Weights of a small transformer language model: biases, 3521 steps.
Each number is 200 + 20 x the weight over its row's rms, rounded and kept within 0 to 999. Layers, rows and columns count from 0. The size before them is the row's rms in percent of the matrix's.

# down: layer 3 MLP down (transposed), 1024x256, rms 0.0615, rows 897-910, columns 0-255
# up: layer 3 MLP up, 1024x256, rms 0.0864, rows 898-910, columns 0-255
down897,104,186,163,216,192,229,235,213,214,233,215,211,198,192,170,214,213,220,217,237,158,174,167,197,215,205,197,214,171,201,203,166,219,238,195,183,204,183,198,193,196,202,167,209,198,164,212,216,184,236,178,202,207,177,205,190,190,185,208,218,208,202,215,203,186,220,208,193,182,198,194,186,228,216,193,195,213,175,196,190,198,180,179,204,196,180,228,183,194,183,202,173,182,178,203,209,209,230,221,223,223,219,174,196,175,166,182,192,175,196,209,213,224,198,221,211,181,221,216,216,194,252,204,219,198,211,202,204,165,166,195,183,207,158,197,185,166,189,210,225,228,190,194,203,225,218,159,201,205,172,229,208,193,222,172,191,236,198,192,204,229,178,233,175,176,209,193,199,216,196,178,206,219,181,194,214,190,192,203,174,197,221,229,186,222,205,234,217,201,185,223,208,183,169,177,195,202,199,225,198,199,202,185,238,185,180,230,177,194,167,192,231,208,209,216,166,161,196,207,228,222,223,164,214,178,198,228,171,172,173,185,229,215,155,210,208,204,199,188,181,178,182,199,243,209,192,215,218,206,186,222,200,234,177,244,164,236
up898,101,254,180,196,206,217,214,203,220,194,220,195,201,248,211,177,193,213,199,176,165,210,225,188,233,214,199,218,194,174,205,218,211,208,209,223,179,192,209,173,228,182,193,178,197,206,187,222,236,201,211,222,231,183,206,191,214,207,182,201,203,205,213,188,187,225,198,213,203,209,220,211,224,196,232,199,223,219,179,239,237,233,181,204,182,182,187,209,192,224,208,233,136,198,177,163,170,187,189,219,215,180,209,202,181,167,227,188,183,233,226,147,188,200,209,217,210,167,187,214,202,159,199,232,234,191,203,205,191,192,194,184,197,191,188,203,188,214,174,199,203,201,212,216,180,226,194,195,233,166,191,184,190,199,212,205,209,225,171,205,209,235,200,180,196,207,201,166,190,187,174,155,176,186,225,222,199,200,219,190,197,176,219,219,185,210,179,178,208,202,228,212,197,215,184,186,196,210,209,211,219,210,157,185,197,177,215,181,173,182,211,204,212,192,229,215,199,183,189,240,169,192,215,215,188,178,208,179,209,192,201,173,233,223,222,219,187,194,147,212,175,197,189,224,192,207,224,145,173,239,218,200,182,165,197,212,220
down898,097,201,204,171,215,221,234,180,187,212,219,191,162,237,189,187,207,167,253,196,217,194,184,154,181,205,208,206,213,230,184,210,142,208,227,214,211,236,194,200,205,172,162,198,177,157,214,205,186,231,171,202,194,207,184,219,208,190,206,204,195,199,241,199,208,223,191,198,203,175,202,213,189,205,198,233,205,206,199,180,173,205,209,170,189,228,200,227,221,228,174,176,204,202,194,180,208,226,236,199,184,197,200,214,199,201,188,198,192,182,172,248,239,207,176,216,198,186,210,190,175,175,236,204,205,181,207,221,167,173,201,199,214,232,212,213,167,179,173,187,173,208,215,231,153,201,176,202,220,189,190,186,192,239,203,206,228,207,209,171,197,203,204,207,168,216,214,190,210,243,172,224,195,229,200,215,169,195,214,177,223,197,180,201,192,209,200,218,200,191,200,202,182,199,210,182,177,186,196,218,183,175,192,222,223,228,199,198,233,187,207,227,185,178,163,154,182,172,189,191,207,220,216,171,178,182,186,202,217,175,210,176,155,192,203,196,196,202,216,178,187,216,179,187,204,184,171,206,214,148,189,215,192,204,177,201,182
up899,102,171,209,184,211,191,167,204,231,208,200,203,170,225,194,177,237,201,188,200,213,199,202,172,198,253,195,225,190,179,222,217,231,164,197,187,199,198,215,217,184,205,206,214,202,219,210,155,193,204,193,205,194,150,212,209,218,195,199,202,235,253,191,209,182,195,204,201,193,195,204,186,183,203,186,218,196,242,191,212,198,207,193,191,170,193,174,215,208,199,231,187,216,188,217,211,214,214,188,207,197,170,228,258,213,205,189,219,173,236,207,214,187,205,176,166,207,187,215,214,211,189,218,211,145,189,178,212,222,187,183,146,183,201,221,207,201,197,163,199,202,209,213,139,158,225,190,226,210,216,185,226,211,219,248,212,229,192,213,205,185,214,194,192,188,202,211,180,170,191,200,221,196,188,207,184,204,171,194,196,180,191,226,208,217,193,202,203,211,167,213,193,209,199,170,182,231,173,187,238,185,222,217,190,207,199,237,186,198,154,212,216,186,208,224,201,170,187,219,205,196,178,203,199,228,204,182,156,234,234,184,195,213,230,209,213,212,213,188,210,214,199,169,178,205,205,204,223,189,214,193,210,233,203,144,209,226
down899,097,156,176,205,219,151,190,228,201,218,208,206,188,191,173,185,205,181,186,175,186,230,196,227,208,185,241,175,202,186,210,187,193,210,195,201,191,210,173,188,208,198,191,198,188,204,229,236,200,223,215,188,165,239,221,202,201,206,199,179,170,163,205,209,181,205,161,196,211,192,181,174,233,162,190,232,214,211,204,204,184,184,182,213,146,171,187,189,207,182,214,182,175,216,231,170,201,210,234,154,211,175,207,223,189,229,175,204,199,231,206,185,186,224,149,198,176,216,179,193,216,210,234,217,212,218,176,223,201,201,208,208,199,190,206,237,190,151,182,185,215,191,166,179,212,187,200,210,166,180,231,183,216,236,222,192,193,183,190,208,220,173,236,233,234,208,204,182,205,193,207,219,207,188,171,223,205,207,206,230,166,200,245,205,177,215,195,185,214,230,198,208,231,214,175,194,210,202,195,173,202,239,223,195,208,194,218,223,178,232,203,171,204,222,205,195,177,199,229,179,248,215,225,211,201,188,176,199,204,211,203,200,213,206,204,198,199,208,234,186,212,172,208,160,198,198,218,207,208,225,195,207,224,191,207,187,201
up900,107,209,206,179,185,180,192,214,164,189,197,229,194,219,215,146,189,225,226,215,159,218,191,234,177,211,199,248,239,225,203,219,206,189,205,194,198,180,183,205,191,181,201,219,194,175,230,211,164,232,190,203,216,193,195,172,188,205,167,168,236,236,235,222,174,204,227,178,172,222,209,212,181,201,193,201,239,205,215,203,226,216,198,205,206,183,212,196,179,211,234,203,185,178,183,192,212,166,184,191,184,216,168,181,205,217,203,212,197,186,183,213,197,202,211,189,191,197,172,197,198,188,196,188,192,205,219,195,173,198,209,217,198,185,189,189,183,196,177,181,217,203,183,190,196,233,222,209,237,188,199,211,218,211,164,211,184,223,226,227,226,218,189,212,232,225,214,203,187,236,216,157,189,223,197,206,201,201,204,250,204,235,217,197,207,177,207,186,251,202,190,181,250,173,180,209,197,193,211,221,235,210,226,177,182,176,167,204,230,221,252,217,171,215,198,147,221,175,186,218,171,181,216,220,223,206,221,184,209,238,209,226,218,204,197,192,199,205,183,207,208,190,170,191,217,199,201,200,180,231,220,178,201,206,203,215,195
down900,095,177,172,186,195,226,228,170,222,209,195,196,184,195,216,207,226,199,183,221,192,224,191,208,230,188,200,215,184,190,209,215,226,186,202,173,172,202,176,174,173,206,211,197,184,204,204,204,181,225,185,195,224,207,226,188,172,191,212,176,222,213,190,220,219,188,225,206,170,203,215,214,171,248,219,225,218,193,248,191,198,190,193,211,200,229,212,204,230,221,229,230,221,198,189,182,194,233,231,214,185,194,204,196,195,222,215,196,227,192,201,204,188,239,190,205,177,220,203,212,215,205,184,172,192,216,217,197,189,191,190,210,183,188,235,168,245,181,205,160,218,186,184,214,188,221,183,225,219,168,238,194,190,188,205,185,183,181,180,206,208,178,218,221,226,236,201,216,193,144,194,153,171,196,199,202,170,212,184,215,194,177,214,170,235,204,202,192,184,196,229,199,197,206,196,245,179,185,227,192,164,211,191,200,220,216,217,160,220,219,186,193,161,178,208,195,187,184,224,194,226,203,194,165,202,186,206,193,244,185,240,202,178,175,225,200,177,227,173,227,191,202,225,226,216,227,220,224,223,189,191,227,188,243,219,187,221
up901,095,193,205,218,183,158,182,196,211,185,204,189,215,222,187,214,193,204,221,205,195,247,159,207,196,225,193,222,184,200,201,232,202,197,193,199,212,265,192,183,210,214,214,185,213,218,204,257,223,196,193,229,206,179,196,223,184,183,180,231,223,186,199,159,206,189,227,196,203,201,226,174,205,209,182,217,168,205,228,177,192,200,200,197,201,186,219,166,187,181,170,176,206,160,198,219,185,219,175,200,220,210,209,175,195,199,201,173,206,206,154,214,194,227,169,153,199,219,206,188,213,237,204,209,185,231,177,217,216,215,195,195,181,204,181,182,154,180,213,214,225,208,169,205,227,182,237,208,181,186,189,189,175,210,196,206,207,194,186,181,213,236,192,213,202,221,182,159,187,184,195,197,176,159,216,211,200,171,168,169,218,225,192,187,203,192,176,186,189,187,217,209,219,230,217,166,177,188,201,183,209,244,194,229,216,237,192,185,202,231,174,176,210,200,191,199,203,207,210,187,193,200,202,218,177,203,188,216,176,168,219,195,211,213,188,216,215,215,165,204,166,177,224,166,206,168,224,173,235,207,202,188,228,214,236,195,181
down901,102,197,216,225,201,168,170,189,225,227,214,201,188,206,215,228,186,199,175,207,217,168,196,209,183,192,203,187,198,202,192,186,185,176,195,174,219,221,141,237,195,198,211,204,204,184,216,223,189,204,179,203,216,154,182,203,192,162,202,203,170,217,222,192,230,189,243,216,211,194,185,199,175,216,213,235,231,216,249,206,213,202,217,198,204,213,217,199,183,180,204,200,182,203,194,207,192,154,224,192,193,195,183,205,203,198,188,242,227,194,210,207,196,203,220,188,205,194,247,164,179,195,233,180,198,240,150,198,205,181,188,206,190,197,241,224,204,193,169,194,193,198,190,210,195,213,211,208,193,241,187,193,195,214,187,209,214,194,203,207,249,184,172,212,197,178,220,196,179,197,212,264,197,223,196,175,219,208,200,222,186,217,186,218,230,194,189,192,175,167,209,186,202,197,193,177,209,185,176,187,177,213,203,196,184,218,214,181,208,167,191,190,175,219,191,219,220,186,199,188,154,206,209,200,175,232,190,214,227,243,186,183,183,179,190,175,262,184,199,162,218,184,228,189,193,227,158,194,203,226,210,201,184,177,199,234,205
up902,108,214,204,177,220,207,201,183,176,215,216,213,224,236,194,137,191,180,173,182,197,198,186,240,217,223,212,210,196,191,217,236,230,241,206,200,188,210,180,221,175,185,185,168,212,166,237,193,193,225,176,192,220,179,230,224,210,173,190,225,210,193,223,156,189,221,191,181,206,180,217,192,200,233,200,192,203,198,189,201,193,184,229,205,195,189,176,199,195,168,221,210,177,229,194,168,246,191,216,184,228,202,189,184,258,174,191,194,223,201,230,211,213,200,227,169,173,200,199,204,174,188,215,165,213,183,231,207,180,205,191,175,178,157,188,201,214,229,200,223,220,201,229,256,214,217,235,158,242,208,202,193,172,185,195,181,176,218,237,180,185,196,166,213,206,182,202,215,165,218,175,179,168,195,200,178,201,187,183,203,228,149,217,238,195,195,190,192,205,189,209,206,193,213,211,194,205,218,190,200,172,207,192,201,175,175,231,203,192,203,224,188,217,203,219,226,206,186,218,192,191,203,193,193,167,203,207,203,183,189,232,203,197,184,182,192,209,188,169,177,198,199,228,201,233,194,182,211,190,199,204,185,200,235,200,195,196
down902,088,182,205,219,193,207,180,196,170,214,191,187,202,153,161,215,192,230,222,153,204,223,187,188,198,203,198,216,167,193,185,187,171,192,203,193,187,235,202,211,184,149,206,181,165,183,200,191,211,243,219,212,166,248,207,167,210,191,200,184,244,168,198,227,190,178,209,182,176,198,205,183,212,209,227,215,217,193,217,205,209,218,164,145,212,194,198,184,202,193,210,205,205,215,231,183,192,197,198,172,181,165,213,185,202,230,201,230,196,196,161,199,222,209,177,196,204,182,162,218,249,182,221,174,206,189,204,162,241,223,216,177,164,208,183,202,184,210,196,195,200,186,212,190,186,208,225,202,197,185,189,236,191,162,197,191,195,196,205,180,166,216,184,192,218,211,219,210,200,226,223,197,194,207,225,184,192,224,200,197,185,209,227,185,210,181,218,241,240,192,204,197,210,193,208,223,174,177,214,178,204,198,205,229,193,152,190,217,212,215,203,220,199,235,182,221,184,177,218,177,180,207,169,208,217,192,210,198,187,238,193,203,182,177,196,200,221,199,193,220,185,195,221,197,218,152,194,201,244,198,174,183,224,231,185,203,176
up903,095,230,190,234,200,169,194,205,212,172,175,206,189,190,185,182,228,215,219,186,199,231,178,222,198,187,159,187,213,212,196,171,218,214,190,207,204,189,212,201,245,194,194,193,225,203,200,195,171,221,203,177,151,210,224,218,214,219,230,221,177,172,208,210,179,189,168,218,222,198,193,189,188,200,218,207,161,186,173,205,225,185,222,201,199,208,173,196,176,212,177,186,217,205,206,188,184,173,186,225,193,186,173,198,220,193,215,201,180,177,200,180,195,227,211,238,200,202,212,192,190,205,166,228,199,214,214,221,184,193,183,191,196,243,198,224,165,202,182,225,240,231,231,181,188,214,217,220,214,178,219,265,215,191,152,193,216,224,208,198,201,159,194,202,177,173,197,214,212,213,221,201,198,232,235,197,195,189,182,175,198,246,222,192,195,196,186,170,210,202,230,210,200,192,190,226,202,224,211,219,230,204,186,194,196,225,176,174,180,212,225,194,214,173,207,223,200,141,195,186,192,167,165,230,210,223,198,222,214,189,205,209,180,232,172,201,234,193,221,214,212,198,214,178,206,189,232,202,168,179,214,216,243,213,219,215,216
down903,110,176,212,245,174,242,203,195,237,206,182,204,163,227,192,222,210,219,192,200,182,191,162,201,199,204,180,199,202,187,215,206,216,206,197,196,203,210,146,206,221,196,161,236,178,182,207,202,206,229,228,180,207,183,216,193,208,161,192,223,237,188,227,207,161,191,200,189,203,159,166,219,220,187,219,165,192,196,218,237,200,199,195,193,265,205,202,202,214,172,211,192,231,226,248,191,226,182,210,200,195,201,203,206,172,164,211,196,212,213,185,217,193,166,208,189,182,225,213,210,216,215,189,221,207,207,202,221,206,188,209,187,206,200,211,203,210,217,176,171,193,203,155,190,232,201,245,223,206,192,188,178,193,192,193,209,179,203,227,196,224,208,220,204,203,234,159,192,226,195,214,188,240,212,217,180,235,210,204,188,218,215,164,185,206,195,224,204,215,192,206,150,210,208,193,195,196,175,196,206,217,204,134,192,192,182,206,214,212,205,190,163,208,163,175,189,173,196,186,184,174,212,195,179,204,179,225,187,190,199,188,205,196,238,238,198,226,202,196,187,210,177,205,206,164,208,214,179,187,174,165,193,198,220,196,213,193
up904,100,223,207,211,183,198,199,185,227,209,196,192,206,208,168,194,241,238,200,197,220,158,207,224,204,202,196,197,218,206,190,216,186,202,193,201,216,214,241,185,165,159,187,208,208,204,199,210,208,202,214,212,234,216,175,184,255,210,185,213,198,194,219,214,168,182,202,188,189,177,195,207,160,204,205,208,166,219,235,169,201,224,187,141,191,203,206,269,232,207,188,204,178,174,190,190,201,209,185,218,217,182,226,197,190,201,164,198,215,197,219,217,212,195,212,188,183,209,181,192,201,180,233,237,194,189,199,220,184,224,214,212,201,223,195,216,199,215,182,186,195,198,243,190,192,183,209,194,187,242,196,184,178,206,208,199,221,191,213,179,205,194,174,193,185,232,199,213,237,173,208,217,189,212,227,150,159,194,198,172,193,190,181,203,207,181,177,211,193,183,219,183,215,211,194,189,249,192,189,218,226,216,168,197,186,215,173,207,213,177,177,192,217,203,215,219,220,175,216,244,217,241,195,202,164,183,212,193,206,181,225,227,211,201,207,175,202,216,234,214,165,222,204,191,214,207,186,194,239,194,222,203,259,173,184,180,214
down904,110,176,223,165,190,184,216,242,215,189,197,202,194,194,198,207,218,174,194,216,180,173,175,90,197,209,226,163,213,188,216,172,224,191,234,192,163,205,210,222,179,208,225,194,233,208,208,198,195,192,191,192,185,201,162,195,215,195,230,178,199,200,188,204,178,185,182,238,225,180,174,195,179,177,185,235,175,188,204,202,211,208,219,198,204,225,192,196,180,197,175,221,174,193,188,210,184,184,225,190,214,211,222,201,212,213,185,189,201,203,211,197,195,184,187,177,197,202,191,211,201,246,209,227,214,211,194,197,214,197,183,243,217,175,197,193,189,208,193,185,206,200,217,178,226,214,192,169,199,181,209,209,197,215,196,245,196,205,213,214,233,200,209,155,218,211,202,212,207,176,216,207,206,183,234,197,167,180,246,221,241,207,209,202,256,203,210,190,192,212,180,137,210,200,199,186,234,206,218,186,219,200,207,184,205,192,210,195,186,210,214,209,208,195,202,211,180,183,217,192,222,190,196,184,200,199,143,190,197,208,182,227,234,171,228,168,199,223,178,193,209,181,202,191,203,166,213,205,190,228,223,170,221,189,201,196,175
up905,100,198,196,198,202,226,192,200,223,209,176,179,200,212,213,199,219,228,211,198,191,151,211,206,183,217,186,204,203,205,194,231,185,215,168,200,182,195,203,199,255,219,211,204,224,195,168,204,217,163,191,203,189,199,209,186,208,212,208,210,199,210,182,180,199,220,186,223,210,193,182,250,199,247,195,184,228,216,212,209,151,193,159,185,202,189,196,182,218,165,189,151,194,207,185,207,222,221,205,218,235,180,204,176,195,203,204,168,195,175,190,195,197,199,197,211,205,204,218,231,230,193,210,194,214,185,221,211,201,229,249,230,218,177,192,224,213,208,150,231,220,189,164,192,181,187,203,214,189,200,186,191,158,208,184,180,195,218,207,226,210,167,240,186,191,177,184,196,172,202,224,154,203,176,196,168,215,219,176,175,204,193,194,190,189,188,219,183,154,187,236,210,208,170,206,197,194,245,190,172,180,168,188,194,201,229,240,186,225,172,211,221,235,197,187,245,228,231,189,225,160,186,195,192,194,225,194,199,213,180,186,188,214,211,193,216,218,197,182,221,203,201,193,200,208,164,166,176,214,195,228,187,204,210,178,201,191
down905,098,227,175,219,212,173,161,172,241,199,204,213,212,208,195,211,230,203,243,209,181,211,238,188,192,226,220,178,208,155,225,188,185,187,185,185,149,206,172,170,200,203,208,179,213,209,190,192,171,242,218,196,174,223,219,197,202,211,239,199,213,186,202,172,165,217,220,171,202,212,203,178,228,230,193,202,211,224,172,187,198,222,188,188,219,198,217,194,199,164,223,180,195,208,235,193,194,210,206,178,197,176,204,220,207,209,200,201,200,193,168,193,194,193,200,184,210,203,177,161,199,207,174,228,235,213,200,194,190,205,195,219,214,243,200,194,257,188,191,182,213,207,227,222,171,213,218,195,213,194,198,191,241,164,167,200,210,160,223,205,183,205,216,195,209,199,211,174,190,212,194,234,163,223,179,232,209,254,168,188,199,198,197,187,208,189,173,241,215,210,210,227,219,194,208,222,213,243,216,186,235,200,189,193,203,178,192,176,246,203,195,180,224,216,200,155,213,211,195,171,207,225,220,186,198,208,196,217,191,173,188,220,226,203,220,218,174,208,225,191,231,206,180,203,204,200,215,174,202,177,211,183,177,187,207,201,201
up906,106,192,194,242,234,166,227,198,180,191,224,210,186,197,187,169,206,217,231,192,225,213,186,208,218,232,201,200,223,203,154,188,221,183,195,201,205,212,200,221,188,198,216,215,184,208,204,234,189,208,159,220,207,151,221,250,165,212,214,183,199,210,218,198,208,165,213,217,219,250,192,201,211,207,216,225,172,190,219,204,197,199,206,209,193,202,196,211,204,187,220,179,252,208,223,170,199,233,229,195,166,220,206,191,230,186,216,201,194,171,218,176,178,197,205,208,220,224,197,222,198,198,199,192,200,186,194,214,209,192,213,206,233,172,171,193,216,196,191,190,202,198,202,202,200,215,213,172,192,228,204,202,221,206,207,217,237,207,201,208,220,195,199,179,228,209,207,222,226,184,217,237,192,155,215,217,190,168,206,183,155,244,179,196,206,177,168,186,192,220,194,155,199,201,181,169,230,179,217,197,201,195,191,199,231,196,210,231,209,190,181,220,175,217,231,165,155,210,213,183,181,195,243,207,212,193,219,193,200,200,174,166,218,195,232,162,190,230,188,185,190,227,196,172,200,220,186,215,216,203,236,195,199,174,155,203,218
down906,126,226,212,230,169,181,218,212,200,214,179,237,221,178,199,212,224,190,223,204,187,184,206,212,194,201,218,226,184,216,187,194,207,186,208,201,184,219,186,237,201,185,183,194,159,174,208,209,170,207,185,192,195,223,198,177,212,175,233,195,211,166,189,212,184,174,166,202,154,207,194,176,221,203,176,217,206,180,174,199,219,177,204,200,197,193,168,188,206,212,226,200,192,159,245,184,203,221,208,190,191,177,214,196,184,204,230,212,215,201,215,216,205,206,169,173,197,215,183,198,192,204,190,210,194,181,186,223,187,179,182,246,205,189,200,198,235,200,174,215,218,198,213,220,191,195,213,216,230,233,212,206,225,216,196,211,199,149,182,195,184,184,187,231,238,227,216,171,226,209,197,194,190,176,200,237,184,191,191,222,174,246,227,164,178,178,202,175,160,215,164,174,200,187,245,192,231,185,211,166,233,196,219,222,240,173,205,205,207,200,160,231,175,196,211,163,207,176,226,140,188,201,223,203,217,219,220,200,200,168,226,201,195,227,207,182,174,225,196,189,171,196,202,205,203,170,209,192,193,220,199,199,205,181,216,183,195
up907,112,240,164,239,157,220,220,191,210,192,211,202,217,223,194,195,206,195,170,267,188,211,196,209,198,195,173,202,221,228,182,215,233,176,209,212,197,216,229,174,209,160,186,222,201,221,209,236,223,218,200,216,222,179,215,184,183,213,190,173,173,184,225,201,199,190,189,192,165,200,200,207,213,223,198,205,149,221,198,182,189,237,197,180,199,217,181,216,222,174,199,175,205,236,206,188,203,186,206,251,229,182,207,211,211,205,197,214,202,216,217,181,198,211,160,167,196,203,211,216,179,225,195,212,174,232,199,206,189,220,216,167,185,188,212,184,182,181,188,194,196,221,208,178,207,186,172,234,201,219,240,180,184,237,210,205,197,201,197,173,203,205,181,201,205,234,187,222,239,208,184,198,228,159,203,199,201,203,206,192,224,185,209,159,212,222,156,175,199,200,199,184,169,185,174,198,228,215,156,201,222,204,229,180,220,220,210,173,181,170,203,206,196,189,222,191,185,192,197,245,199,207,194,209,178,212,214,191,193,208,177,215,204,214,214,195,227,179,230,200,211,233,219,187,182,198,171,189,181,260,191,196,189,192,228,205,197
down907,107,177,165,181,252,184,204,155,189,228,175,194,164,185,225,187,198,201,201,171,183,204,202,207,175,221,224,179,153,197,193,217,188,246,176,173,206,193,201,226,188,193,197,151,190,159,200,221,225,221,205,171,207,163,200,202,193,176,192,202,159,225,187,206,211,213,204,173,181,204,224,221,170,185,207,212,214,211,239,250,182,196,178,186,186,189,170,221,195,218,201,180,177,194,214,194,198,176,203,180,185,161,190,219,200,177,212,207,187,176,176,229,185,222,181,211,224,167,201,235,190,198,191,173,199,191,177,208,220,225,228,203,207,201,221,224,200,195,181,180,176,188,221,202,231,176,177,219,195,202,236,185,189,220,212,209,182,218,165,205,194,186,201,226,208,185,212,190,214,213,202,223,203,221,183,200,190,191,212,222,219,167,207,210,202,236,174,196,154,209,203,192,178,193,180,190,221,216,231,222,211,203,172,238,204,195,252,179,184,220,196,185,194,215,199,188,211,178,192,217,207,179,213,178,210,176,198,205,210,171,214,160,212,222,186,208,174,209,240,186,242,181,210,214,204,173,186,180,212,193,163,201,185,199,200,186,195
up908,108,165,239,238,199,225,176,188,200,230,207,223,192,208,199,175,188,204,226,140,213,197,249,183,176,220,187,184,197,190,184,229,245,195,199,183,208,211,223,204,180,182,211,203,184,183,212,185,200,201,192,170,185,181,232,204,228,207,216,178,193,195,203,210,185,207,181,203,205,225,187,178,216,186,222,177,196,206,205,215,172,159,176,195,197,176,199,196,220,182,195,218,193,172,185,215,185,230,164,233,220,212,188,211,251,194,203,201,196,236,223,236,222,220,180,225,191,191,176,182,204,233,203,176,210,231,134,231,197,183,201,209,174,187,198,198,221,195,207,226,219,170,186,190,209,149,218,211,187,180,189,208,221,197,192,205,211,167,206,177,184,181,218,184,174,207,214,222,197,164,159,189,224,173,205,175,224,250,209,210,183,177,195,229,185,180,213,204,216,218,220,225,180,174,181,194,204,189,176,229,194,215,215,192,208,174,185,178,192,218,197,209,214,199,199,205,162,192,163,217,169,216,203,208,177,199,212,218,187,217,186,179,200,199,215,227,217,211,205,203,202,170,195,237,198,231,213,227,200,213,203,215,188,205,170,199,216
down908,107,214,219,190,189,219,191,203,190,207,203,200,195,188,210,210,209,199,210,195,194,205,205,197,185,208,241,219,185,184,184,190,180,222,190,183,200,156,195,203,200,167,211,196,200,191,202,195,198,216,221,195,198,229,168,213,210,206,219,177,209,170,195,219,228,221,223,194,203,197,194,234,181,174,155,235,181,188,193,196,187,168,211,186,252,227,216,205,231,207,215,163,185,176,185,222,194,236,199,227,178,231,184,202,211,234,216,200,225,223,221,216,191,224,240,198,211,222,207,204,204,195,209,198,205,234,130,183,242,193,203,215,188,218,198,168,205,197,194,203,212,182,200,210,192,213,176,214,200,176,217,228,235,198,216,175,170,196,206,188,170,203,215,240,192,185,201,221,176,219,200,217,218,198,174,228,243,222,210,228,201,216,202,164,194,210,208,198,214,249,195,209,206,188,213,203,212,194,220,152,179,253,228,189,192,194,145,195,219,227,209,189,197,201,203,235,178,214,160,221,156,228,196,212,249,187,198,222,206,195,229,180,220,211,203,171,201,227,205,180,178,220,189,178,197,199,217,213,201,201,225,220,212,191,185,195,186
up909,094,201,200,171,206,204,205,189,174,225,226,213,200,202,211,207,210,203,183,179,208,215,193,168,145,210,197,196,226,229,162,176,166,208,197,212,229,219,203,192,214,228,169,202,181,186,182,240,211,199,169,185,192,207,226,184,183,181,189,214,198,198,173,210,185,186,221,207,230,201,181,180,170,186,221,177,194,214,166,236,203,213,185,184,229,195,189,171,212,212,211,180,207,234,193,192,192,185,207,173,204,217,218,223,190,207,176,227,241,203,230,221,215,194,242,225,219,180,147,206,187,199,196,205,209,203,168,199,231,190,216,194,182,211,217,161,200,169,215,187,247,209,200,215,182,183,206,171,239,224,150,203,206,187,204,210,189,211,223,219,190,176,192,212,190,220,206,210,189,194,180,186,225,222,189,181,158,191,210,205,179,183,183,198,198,185,197,196,204,200,177,190,220,184,205,174,187,246,227,225,174,178,230,173,196,229,216,197,249,190,201,225,196,229,145,185,219,218,166,205,212,222,214,154,179,186,183,195,189,236,207,200,188,251,212,222,203,175,204,192,215,193,197,196,182,222,224,198,196,194,219,202,207,209,202,196,214
down909,107,213,186,216,193,241,259,205,222,179,163,176,196,196,224,171,225,219,181,168,210,169,175,212,235,193,211,168,209,220,193,175,222,177,201,196,177,173,198,188,195,191,206,212,180,198,217,162,194,211,210,183,183,199,188,252,217,208,193,157,184,199,242,201,212,196,199,217,236,193,204,209,214,213,216,215,192,202,217,213,212,191,168,210,183,176,205,204,236,200,186,203,178,196,181,201,218,162,199,197,166,188,195,197,210,198,231,170,200,207,233,221,208,216,208,196,217,214,227,197,216,192,179,199,189,205,232,211,175,183,190,216,183,174,195,198,212,214,182,220,211,214,205,157,205,192,195,189,194,177,213,207,228,196,210,229,211,178,186,218,204,171,201,150,202,225,193,195,199,171,169,224,201,220,215,211,204,192,174,183,201,192,194,226,193,183,174,187,205,187,209,200,206,164,164,190,205,210,177,207,193,235,184,251,173,188,216,179,158,205,185,182,154,204,223,172,206,211,190,217,149,172,169,242,221,204,215,210,198,187,177,198,226,167,188,195,198,182,203,177,167,220,233,203,177,174,209,180,174,205,218,202,226,200,220,177,231
up910,117,181,191,186,168,255,207,175,209,206,168,202,223,252,218,198,237,196,223,208,226,174,192,215,176,187,207,183,227,206,220,194,244,242,206,186,211,212,184,193,221,187,197,209,190,212,206,188,200,202,179,145,216,214,186,203,217,206,202,202,194,178,173,198,196,193,191,178,192,208,195,176,222,204,222,207,194,218,225,216,200,219,181,168,186,183,210,226,204,194,263,175,222,207,202,176,174,259,210,206,195,209,225,200,188,227,202,220,186,175,220,190,200,190,229,212,196,195,171,220,205,208,219,158,193,189,172,209,199,201,214,213,193,179,194,185,220,215,195,172,186,207,202,190,211,208,208,198,180,162,245,229,174,221,194,167,198,214,217,191,211,204,213,194,204,204,219,229,213,188,211,183,180,218,216,245,188,182,185,173,212,202,153,189,205,188,202,156,221,193,225,213,229,206,183,201,161,222,207,172,206,186,173,197,207,213,184,201,202,218,171,197,262,205,235,169,189,207,228,210,243,188,203,218,219,233,167,184,205,173,207,185,208,208,208,185,194,222,170,202,213,191,211,188,181,225,200,173,190,190,177,209,212,228,217,184,199
down910,114,189,159,157,221,245,233,185,210,180,235,177,207,174,226,198,208,196,197,277,211,209,187,204,207,203,178,187,171,220,216,194,196,204,235,193,239,176,192,148,216,206,175,186,194,214,204,219,188,206,182,218,207,180,188,181,237,218,223,206,194,187,203,235,203,182,186,182,187,173,164,196,183,207,187,188,179,203,188,186,205,191,203,199,226,192,198,187,207,210,181,179,229,210,208,240,205,204,185,208,199,204,197,177,237,189,211,178,187,200,191,212,204,199,231,225,188,212,185,222,184,185,162,195,161,182,203,201,218,214,215,206,197,202,203,212,231,186,234,168,231,199,195,210,230,237,149,224,202,210,200,180,193,201,166,190,185,199,183,196,184,222,206,207,183,232,238,237,206,186,217,203,203,205,234,185,186,215,224,184,169,205,197,172,204,228,213,180,192,205,182,231,180,195,194,222,210,209,208,213,248,200,225,219,189,207,181,214,217,190,162,203,222,217,221,227,211,171,185,222,219,174,206,195,168,201,175,175,198,191,231,203,192,203,193,234,206,168,190,174,210,201,243,217,178,219,182,184,213,203,192,209,223,169,191,187,193